config.yaml
intermediate_size: 64
vocab_size: 1024
hidden_act: "swiglu"
norm_place: "pre"
norm_eps: 1e-06
rope_theta: 10000.0
init_std_up: 0.0672
optimizer: "adam_variant"
beta1: 0.9
decay_shape: "linear"
final_lr_fraction: 0.1
max_seq_len: 512
Each number is 128 + 32 x the weight over the matrix's rms, rounded and kept within 0 to 255. Layers, rows and columns count from 0.

# layer 3 attention value, 64x64, rms 0.157, rows 43-53, columns 0-63
[[173 167 103  88 139 124 118 167 141 143 105 155 145 168 134 126 174 117 152 170 117 168  91 102 109 173 139 173 116 116 127 127 119 148 119 144  89 152 160 136 135 164 148  78  29 140 133 121 139 116 141 164 135 150 121 110  83  97 127 168 124 140 129  97]
 [ 73 127 161 118 111 142 125 182 127 134 110 141 118 142  95 117 131  70 147  39 171 142 164 133 136 121 110 167 163 114 114 115 122 153 119 185 103  72 155  39 105 130  66 125 125 125 135 100 129 100 119 128 135 154 108 140 147 115 143  99 118  44 156  99]
 [128 150 106 116 136 108 121  82 143  90 122  91 117 118  84 120 140  94 158  82 134 120 145  54 203 150 145 114 137  94 155 148 145 121 196 117 115 104 122 148 115 144 130 125 117 146  64 116 145 135 104  85 135 173 129 120 115 115 160 156 117 131  95 166]
 [105  84 128 132 137 133 134  99 129 128 130 103 103 132  78 102 119 156 136  76  48 141  74  85  95  97 218 105 124 105 193  97 136 164 132 132 120 142 136 113  35  98 101  77  87 164 125 156 129  79 113  90 129  71 104 175 115 153 106 111  98 160 104 118]
 [109  99 159 146 120 103  85 109 118  94 125 131 103 143  85 101 125 180 110  86 110  57 148 128 102 160 174 115 177  99  91 159 134 125 109 128 123  69 124 128  73 146 131  83 100  92  85 128 101 132 152  88 117 182 102 120 116 153 147 165 105  50 136  87]
 [123 155 169 137 166  65  83 110 119 131 118 130 155 106 122 154 122 137 137  87 100 107 173 100 143  99 134 158 145 149 115 102  99 186 150 120 165 109 113 115  69 107 163 151 113 189 120  79 129  90 104 140 115  71  83 146 139 138 135  91 157 207 136 111]
 [122 115 111  89 127 120 202 130 110 142 126 146 132 141 235 102 121 151  80 130  76  85  81 102  90 119 169  64 105  33  92  97 128 149 146 115 102 138 109 145 103 167 112 146 136 108 126 137  97 140 106 156 163  61 168 132 114 107 111  53 165 132 152 160]
 [119 120 108  69  99 103 165 124 103 120 149 161 139 138 120 102 113 131  92 115  92 148 123 169 169 102 179 125 180 191  93  82 141 166 135  66 132 122 116 142 122 155  96 156 134 115 180 167 124 169 134 155 118 106 125 106 127 141 131 110 131 168 138  96]
 [ 94 113 135 164 139  55 120 131 123 140 144 111  75 132 154 131 119 183 182 102 125 180 125 112 140  97  78 149  82 103 145 155 124 178 130 109 121 136 113 126 144  60 189 171 110 168 129 131 122 149 109 123 161 159 113 114 133 142  95 173 111 143 124 107]
 [121 150  86 106 156 144 140 172 152 150  95 120 129  77 153 125 174 103  90 171 166 110 109  62 119 173 137  97  63  87 137 185 131 159 118 107  76  74 175  78 132 175 111  94 104 110  98 106 114 144 103  87 140  95 122 117 108 100 121 132  89 148 138 149]
 [116 105  85  87  63  89 105 107 122 125 118  89 128 157  75 165 135  88 184 112  91 146 185 111 166 132 168 117 162 150 101 139 125 151 170 133 114 203  64 150 122 139 144 145 151 150  98  64 141 152 110 121 112 101 111 148 156 190 160 160  95 127 157 170]]
# layer 3 attention output (transposed), 64x64, rms 0.147, rows 43-52, columns 0-63
[[150 128 116 178 141 117 116 112 108 174 126 119 128 109 108 138 127  97 163  86 140 162 102 119 144  82  77 129 141  93 130  83 118  80 121 119 140 149 165 108 102 135 133 154 123  97  86 143 170 108  89  92 141  98 115 197 116  94  48 183 133  95  63 149]
 [ 84 194  99 148 102  97 208 157  97  84 113 152 161 123 109  92 123  93 131 177 131 114  96 122 130 176 140 161 110 169 135 168 148 106 163 103 118 136 123 159 122 114 120 112  81 117 200 164 132  89 122 152 118 121  79 119  86  93 153 146 127 130  73 113]
 [185 153 153 131 115 116 136 127 140 107  84 112  62 139 162 146 146 113  77 174 132 125 121 127 117  76 177 123 106 101 154 138 141  71 121 172 130 190 179 132 143  99 119 127 165 134 182 148 130 142 132 125 140 122 128 142  82 108 121 136  77 128 229  96]
 [173 238 140 106  66 123 132 140 147 129 148  99 149 139 220  94 107 135 141 130 180 104 100 137 120 163 142 101 163 112 101 135 135 109 123 126 151 144 146 135 151 168 143 199 128 131 171  92 105 121 121  89 144 212 154 176 151 193 131 114 127  95 129 117]
 [167 132 109 138 123 153 103 208 139 123 163 152 146 142 158 129  96 106 103 220 132 177  95 147 154 128 127 134 124 157 162 175 112 136 148 133 123 142 127 207 128  89 126 180 136 134 143 143 103 142 140 118 166 117 101 129 160 111 114 145 108 187 122 143]
 [118 114  75  90 108 152 112 162 132  90 130 114  81  97 126 112 138 124 166 149 173 108  74 143 101 145 127  97 143 102 114  90 155 110 189 165 112 145 111 104 188 144 146 148  97  81 159 142 126 134 149 156  91 171 163 158 110 122 152 146 117  93 118 161]
 [176 155 137 131 142 145 115 106 158 123 140 110 201 157 102  54 145 193 186  78 160 131 130 154 191 152  89  75 151 134 169 128 181  82 133 172 191 134 140  76 114 107 129 141 154 126 134 101 136 158 172 123 101 103 103 135 155 201 154 101 116 139 121 132]
 [141  92 173 138 194 176 121 163 120 143 127 118 146 157 132 111 132 170 135 136 143 120 128  93 143 163 117 138  93  89 133 133 160 183 181 138 177 173 130  98 131 186 167 136 151 135 110 152 150 146 145 136 119 111 125  90 117 193  83 101 133  95 108  95]
 [156 130  89 126 101 156  79 118  93 132  92 116 124 104 159 168 139 106  90 111  94  60 170 175 145 163 173 118 127  96 176 115 164 118  93 125 136 101 104 137 121 171 105 155  89  98 152 134 155  83 150 151 124 137 139 162 156 119 158 126 137  88 133 162]
 [151 163 130 150  95  56 140 132 121 135  83 135 109 133  75  70 122 119  79 146 180 181 141 160 202  84 113  95 159 152 151  97 146  52 108 135 138 139 134 120 140 136 111  99 124 223 146  75 171 140 124  71 116  87  83 187  91 111 105 153 108 150 154 148]]